Part of a small language model's weights: biases.
Each number is 500 + 50 x the weight over its row's rms, rounded and kept within 0 to 999. Layers, rows and columns count from 0. Numbers have three digits each. The size before them is the row's rms in percent of the matrix's.

# layer 5 MLP up, 1024x256, rms 0.0933, rows 440-490, columns 128-255
090:545487603494431536509500496399510549468521542539517525463609511568450488448506415550501496516494554413503526544509526418506517483535455486505545565450518579441546625467427629400550460548455516518452575456431432555584512530487463500458506559496400540493483505548520453498516517499473511467491461398491520464414482379482471435559596484473493492455416475525419541486541519582492434547543
097:423525513593578421520503605546449500609480418553514383426438551496509435476513421507524531494432505482479450400492480484562530460565489442447494478485477464489493495455528448496559404575487561555500580545574480481379505451493424465555532497537481425478472477623461492484469511475536481556563540507485449549498492499428530502522559548443410402530495541486449490567577514470444570496510
107:541449515505488562484484451552419555408538461557471498442458534465489412533446491617462510463508415505480456497458580551463503463455517600511468523445476560521502530524477523468469525565536618535377388496467521433421477532536505470474604472700403436514437470430595486453529444523471437490492620393473507561498551595529444478536473483503528477575468548481507393446526493506597511529534
091:514537533499494420426458519611572524556536492500444528501461584494412489546417640451448475473461459554533553505539491546466496483539477474451485493381524462492526533486501545519435393492508600527529534553458524417596482572552547582389550390465485530437504472449457527562547600485483522485499499531489470487463426435550533537527482414381507502473467472530538429522517478595532506552428
103:438471537508444519493374540485498474484506538502534577490533530416525469519511511511431533545466564590459635508535510581436597464510461484420475450552594519487417506511566408552534498480478609571496460503489491503500448542581457560506528478536451588508431458528443491447597497443529576504524514471425474528513489581441541498475540457470509474458546545471547500513546486491534500549556
093:453583565484493491438496588511438495529449517543462480505545417451366533460545615522399488486470514538553503563526505496559396506472497441550391592484491422544460472511372529442525427466407383560501505530527459443439561510443433451424572465535554485458457467545574519476554511429480482488515429396432518508604462457503521470436548469466508499587533463504518592531503524508462519581438
092:521483506515586427466555488470430563463484503537579535509413544405521553490550571530470478507503507519411496585453479571539479476501504529525563421407515499511495405473444565516543505469502567500463499568505583485551500420470524524542484438579454476530448532453454585538508549454492487437520445494525517469465497431465472497407567447444568543532592546416513453426471604574457518602530
105:519561499460541510514499473528385493570525511458522534508558538435413413440468436518460546512521458477497550510462575583448561560397518485531434491544578539546479559448579481458495488576427468567553484527491553509471431546487574540521437467531508506519457428531433561476495449558527533461550411502562541443516538530449513506492474428445606409526562512481456436459561632413513490499560
092:399579515514474468470520628514519472537492504542517451447527586371441416446507547423443514459505468494446529515497557443591598552504451483496512422508415560494495528511523487542535455480545497558546506532515429532480459551483560567530512452474575464582513573522510458549520537553509517470484469447448412570468451516501540553511518460494543563482512514453529468483447505518500546554358
101:549577457526546506515494550471440505555462455503520517564499508539540487502443482443468558430524554519429575500484507530432500506476501537451558569480415559522476533460407480538504480462526507458529487531540509505512579561653503556461553496521522501448425483598433467481491579518505531554464497535380565532415506515626410562548565501548513465511553453513518542493476443411530462509531
097:523529536544565545476491495575550507498493561504489516488411532434481516492523485505443479503556513472492530456542481542469479524527542408456450508465558424479492541493465446506489465409508582552554490532513475519546429461554505495421466492538448518402557533529524491552436452474441505505547520460592570410506588431465598507413538412537433476493516472564419549551454474539561519614503
104:494490505478480563436517585566488537470456492420510546612484434543556488535535445543443479597448451455545462567542505497586524481515453520559471529505527572401485497408501409453498503531544464507497531566430472568517438526480558480573603542528429517484453504415485508471519449542491485530559449473462481500386501483473519506589489493571528524519505443396521463445493446455433432524573
093:448432519565541473436490522422442492519513480493408501518508457546538509458463464555535535455492507473400491630521551501503539531542443497485468538483496471409523569446558498516530483504481516477479545349441547472481475484467372509495476506530517507530501511452508425522477387481399536521613538417471517457517483465554418533454424503579481498600464467506530452491549548615517567494499
094:470554444562502519442562542481445541538427466430437579427504389495531506484482505454521408466507477450441468503605503555559428496452481520442402529497517625471495565499511455538527481603515473480463470508472486584430474489550466479486467508479536471491441446440505492455518479436467541491597565534470501528439545488422593517493606478451553490493511398524514533529519473430438487589531
098:480543424434434525463508492510497486472450545516504461463516514449455558479466500446470423480552537557464426469538433590500575485565472501419520503512497505444485603439480520484512474480525470429559513586579474475583584579515462504520536518531493560510489463477487569508574546483457534496468574451580496488482471468503499554554518565541477456493557498569532595502540516441513423520540
093:400427493504502495470650438556512467453509457552494568529487479444502516456446545454526425437500551491536595403532540492533458529524566524521463462477433550601478520490447497535516469560513467584541534545485407510510556569542590517523484483444513368512469504483481433556536449428474598598498501415469638529575469469505555472428567492494536455487439466429443454486481502459465441551440
096:445502497476516487505556460546496466496509534509444596413499559511467488617490465557556420472568551538488505531499490506543511487580529526512514519475492525438481416466420535435441521496595441505523515516498413410551400501508515532534512553539428537548484500384581451403525479497463606468532498474530493460531543473415411561496557566518576563495409490460495571456520468621459564462408
102:579555507400462490433524589449434458490461459618462536589457488582416518577569502548522491419497457548511567494539470497447474390451458478415483509495523457577430455495568463453509556485504544461417530449515552573386535461517519553528596406529520498485469470576535536481448542586563540574504467449515533506450538541538529605509443538554528477470431514554576555569510541463514539597564
097:525432523516608388554500521603443538423513474445535501508457418569432475464407419510568467554493457552427499536538472492431478581511538570496477429497530459521412451509503535530481508519490443500433523586486546492537458455470409498526424461537549574541433442507588447465551466459562575462552475491517472511460541568490480457508490492453574431424472598548503499551496524580483456495447
094:537545533468463491528533473435440474544495490434434512491468534514528541563546485484559558559476552586366449459551488495455513628473532534513496454434525532439489528525498490452436424476492398477529494500431431511504463446506518486611495445510574467530415482515438447480581472448512476506547389489525566559492488463522498600496513436485499537513595459515521451417454621479487509538473
101:493444484440466426557509429513469496511451477490533483526511557502484522512516487514517498582514582371586409596535572487511463570489454531545538459500568530481499454461440534550516610532527488508453491461525433425618575446457515482540589520572535532475547520566571557489377527498605534404485424520526555479525458398494535490514582383417529488538521526507552464495484448558582464480464
098:481456504491432568544477560515578514529522507544515443518565467462551474489462437504531530567537506516460536516521458453478376554447476512488433553553481456522574407541503500427480520530394476539598398482450537457520473504568483581453539490615381467567535494463484477430489486427562553533515458546425456493580531533455516522487414444544559471464476509468479617541535592497437546519485
102:508451609508557496526487520488402482548474499461487521454374548461442483464451501412543502509514537436494366562421482568464456530462451495545424500504466523568420507474449592535498555468484605369418528512493457575536494512506577427490598546573561458454460494444561511496460511539545509587504449508449508530463460556515553394485526421553452456385507530560487458492626455477542552509500
105:519599489498501510559484454526551421563464488573562514525549401515442475512455515635430524406529380507497527469520526579473508545415452466439497494535566459533514539508524556473474547469535403537501571462513493546496540405578538545620429498477512533538483544485589556400449413515415446582522501540467452561493489491557522441484598540515501451483567614464480505465519459491471537490507
106:431533606537446488540410513562555475538571519487538524521531585452462489427442485462506518540577546571443534440492506579458467444409366492481450510547522539489428571436495498503384479482544533478538488510496494507465499514405507441500537480569463505489519468525496549421618446518480489497564451486461599458441537533550541532509494525408487448487431498513439512546412568568427505491476
100:517502411518453511503450407521519564504533477510461496610569455520544461440552481474452547485505421467427486525528594589536498552515526452530516421577476444576489504501510480469545527436557501562495572531412523546443430430462470503481453508603521489571447514565474550487459502514461463495446550521516428566465539524592442459545474436478473567538457536484505452471519547572445529480544
105:509456409516425469510511458532590530460494576427520486507486486481428432541555434525466592449547524577583495526512393561484428458409449365477447485480462535460512487526565564548431498461425471470450548519496613536468489451466512429453459571524494504477555404527520512474491502505583596522499520472622506509456387535550579385500554474510564451438485564532516508528471412409600511577513
100:533493494492480484510552501476439608490517586461539385493468449488533444474426475546484498515559429477555647480481487452451500525519481501562391556508402570448514467457433574483540484542507489512520476488466486494531625510454494365450569566497561465539491481564516504544528440608499522550467452504474569608440450448475636433471518412561433556517580546535537524586432376498454505577450
108:428491544476541477477425542562481439545449511397513508503524468516493545504547521539515443488564435416567461425544417543556524507421406598523484632450505442540433492462445567480446467591578495542487447470513536483442608464415536514451527455534504503512502534484442503548518558537570537479472417499493533469508491511441570480504529524523516533549553457489455474528460535594464469522457
102:561488486468457438607567521495492580432536399504504509534499469528554509473522544553465460567505482475490487432555463479478513403467417459489577540534491455582487454472522434389470496449476549485468511524503479537467494555548479474526515594503434585491492481523491537547544476509532491502521555518435438507463519528551455515455483531478502442517493593540452476506442522519411486515431
101:426524466422452534479582562537485489443532612532544561505461471470376486511442470490446497443475475472504663534464570434523477468391490459507475426517568488501456569519496455501620526585427564502601503488423476428505496500404518452527505483457589497456512498508472572562505468466523508538434493410448563460482548510392499478551540418567542528504436466549502513439517453585539515569487
104:542493576552539457551489456505461438477488486444386559610517501523507530414486518517504535602505491574550531489528482456491511519558470606478522383504529549453487566517474442451520430432472432535481575483596451474444607506522586450535527412455467507452380580544496465502449510482541573542473506452540474498497559421469516466417497463569477504484444396415544439476505519574487587572556
097:469502478517475483434513623535497431557533455539503534464542553526469513550589455560507537486525592457585542424503461563545479530510506470581541426517524441454503521376505485524516484483463481479581515458582507566502473516478506521438497503549502474484488495516484495469506434493406571589521367489486600432463442507547566511579599529462649602555431616507487483563626462367458560494564
101:498598553539519583518579404486471518529448490443597525445555517383569460505540623581513462450364441518470417443630507380524441431460592516471492480478490520448476515544488427501522533416394516476453454531479474526516477458424465503493522638469464540498446446574443504501505556458478506468577524424506515382430576607506458471453477468504448395522487593582463555473499551515415487579518
088:456503480476565553471590573567386561482515505483462545482557514447512488449455471530566493465513541486474474510492474445555491607466460541481449555459588554501539481642511454456437435535468483499471473407566548503483504566496438427579541464572361510440425477519556535538537489442501504480590517513458486426455485482446515478528533483469461537436435607564537510514498527551483430482409
101:554517573505444404395487561465524553543489548586392490500415561544560495412483440455336470525542518476514419538505424474463448482422477513546408510532432493541469513497452523490428502463494469482573514465435507505520611462493553542487487501517456601441553501529480523540499565505583558495571498512667477513469517480483485482492562425533503577476548484426545493539549527503420518472500
107:403433506449508553509507582500476571482533407510518512629446578400538453563450509499513491497506457433483457416488405523484461532427412396453565452414425436497444471498481442552451455446416394538541512369514494477497477513507451546541540487505462504416506437523446399499507449539451520566453523560500422493521570541382534542479535422474591535564392468452587522526453497511530559494502
099:545458597468546564446476472547505500527508485535504536448572576462383429510528513495460507434564474548508426481550501496404484484553530566523409524602611473512465468347450466544542413585554535628551446520471613568485493457435500501468511589464433556426487501463481483483514579475562585396530377458521463533548523522427519577556547482523397527497503423507538479495445495574440429542519
092:465544586409454593571480590468421520522447467440531500540504481526540464453493501458495526465491505578518504535505462461515495464425475569426501466486536500479425464437541481549571498438445511575526406479562525532460537543576543528517498517523479550428416525470572502498628460588562532462474516529506497442540628414480580527492458567410512494423454588529524482506490460529457466480516
101:461513525538565535438430505468521564491526498502533425520501538539516511402493500462479586502503479560576495536528497560396519501577498568504439520512550503456465569460546481499594447553489517566429610522451447490494491539539575536499499441521479518535550569506575484573487414432531512536487555560509538591550397483601520537498510549449456395575481382596487509516507440485499498545596
095:456467423586494483523608510434470575492513362416538469471406571535545482455534438528489467479532525533501500415494479531518447451435454490394530542467570566445486432441499480554515467567473478549538540529591457426517532523488510516514548509488489434486487523433387549444489509422572534526523513406524467593629427432612516485559441517485503476547431462607492438507522487568484528517395
103:517536524622579536448504445513515507493487435504489485508490439394483507430571501587455484443519478525430434412507456515409505439465477455550498568487591494560435569466506537413538416452588605544593548523470593467438480586565522427458455506531438538559459465533474509474524456537527548483429552524493567531442553538560528429566578517430496459476511490439588406460570538454474518421479
101:431536405485399463489556478537524491554463551509421656494491510488486507481540506546504550501606388478510487544447564575457485556554474516508467473492591417501482500441472534410529521476548524513411492493455500532436529493468533434515570599455431493486512420609501448485506490531513475475484531585431593429575449496440486534356457519496486540498540504509429500491532478519431564498567
101:539402498571471488475531523544457506523388550514480462525527429515538537484524500515473434522555526519490524602548494478497489462530486505541525544527468569492439529540522510466592439539577390536519478515428431560539490542455570449478433521511544523478501590460515591459548480456471502498551422489482462451508578426635509492486504474443450563474581532462472467528541411578533614635434
094:558404568478520482566615531578565504448464467470440493461534494536538515629572419445549562489484456535521493553501524518482463591448350435470482545552576542467523562424487494540413472448609412554479448510562550545517467489508616566531526547559496557520463509514515472514457455482600513460526505581516458466488548475528495475452500452479499497543482574472514458540501491413516502490569
100:600599532442500482486566628476469486464422560513498454454512498500549491584523488499517452456431472555466550461548565470425552507531472512521501439512512469467440531482509482524497440447575439551492526542451397478491516487478510417441435493593605534446485452445498477506432559528507445454487507457477478522459482471464566526494479477482484531472441533532471522556582575627498463480474
105:546539500490408471535388561531515464505404514589502454495466445442471468558517469536437519533492519483531508514593565515512472523457473511509479574519471443521604446492542627509523486458428530515447508533469443519478449441593503499463526390473556470560443450474497542396507377540519488492515471457471526489551492490500478512468574500635457556439542476471512447514507437496421526507455
109:551460451489453489464560404411493482395414472577468465507533422541560525446519460424511440518503569505491580531622510503468494532503455507574378481456524548439475546519517532504460389525472487538466454471474539451378492492459538512534573523473504500473439534531424475475523402441553489620484492514499466643512415491529453521482496479484540563526402593449535513482413579507488447430598
098:508545383516450448486499492531477467573456477571523406477385520510590477483519516536445562519476545494509525465460505594601519446583549481480611478524504405527454519391543431462566499567476443538494483489453451504424448560488443550493489424443495486623576512463520467442510485488554540547463469614527430487481486564474449476474503516553551523518406566456496532513448400528435441420544
104:496578590587439470538443470529435526460562532490470438609419502514498411462460512378513532491426589379620450424458443604467564541488438562429564502460467504524492543451453577449573580462509468564517554494459489487514519504541567469399591447490469534576560435528560506509553508540414465591487433517461522536489504447512451540458512469551583456494405521533517546448466519511517545461440
105:535474501493551560513544450571496489531526498507478483598440490508444570479442522563473550467497420493539448462515478521513558411500472456500566505484383595488454410431478478400532542481495387477516563503532566474532565525491525410457509552542544556485547373487546510492458552565484478474450503513493485474541511558583507439483479368465509544531400434568525556520450441563455467421539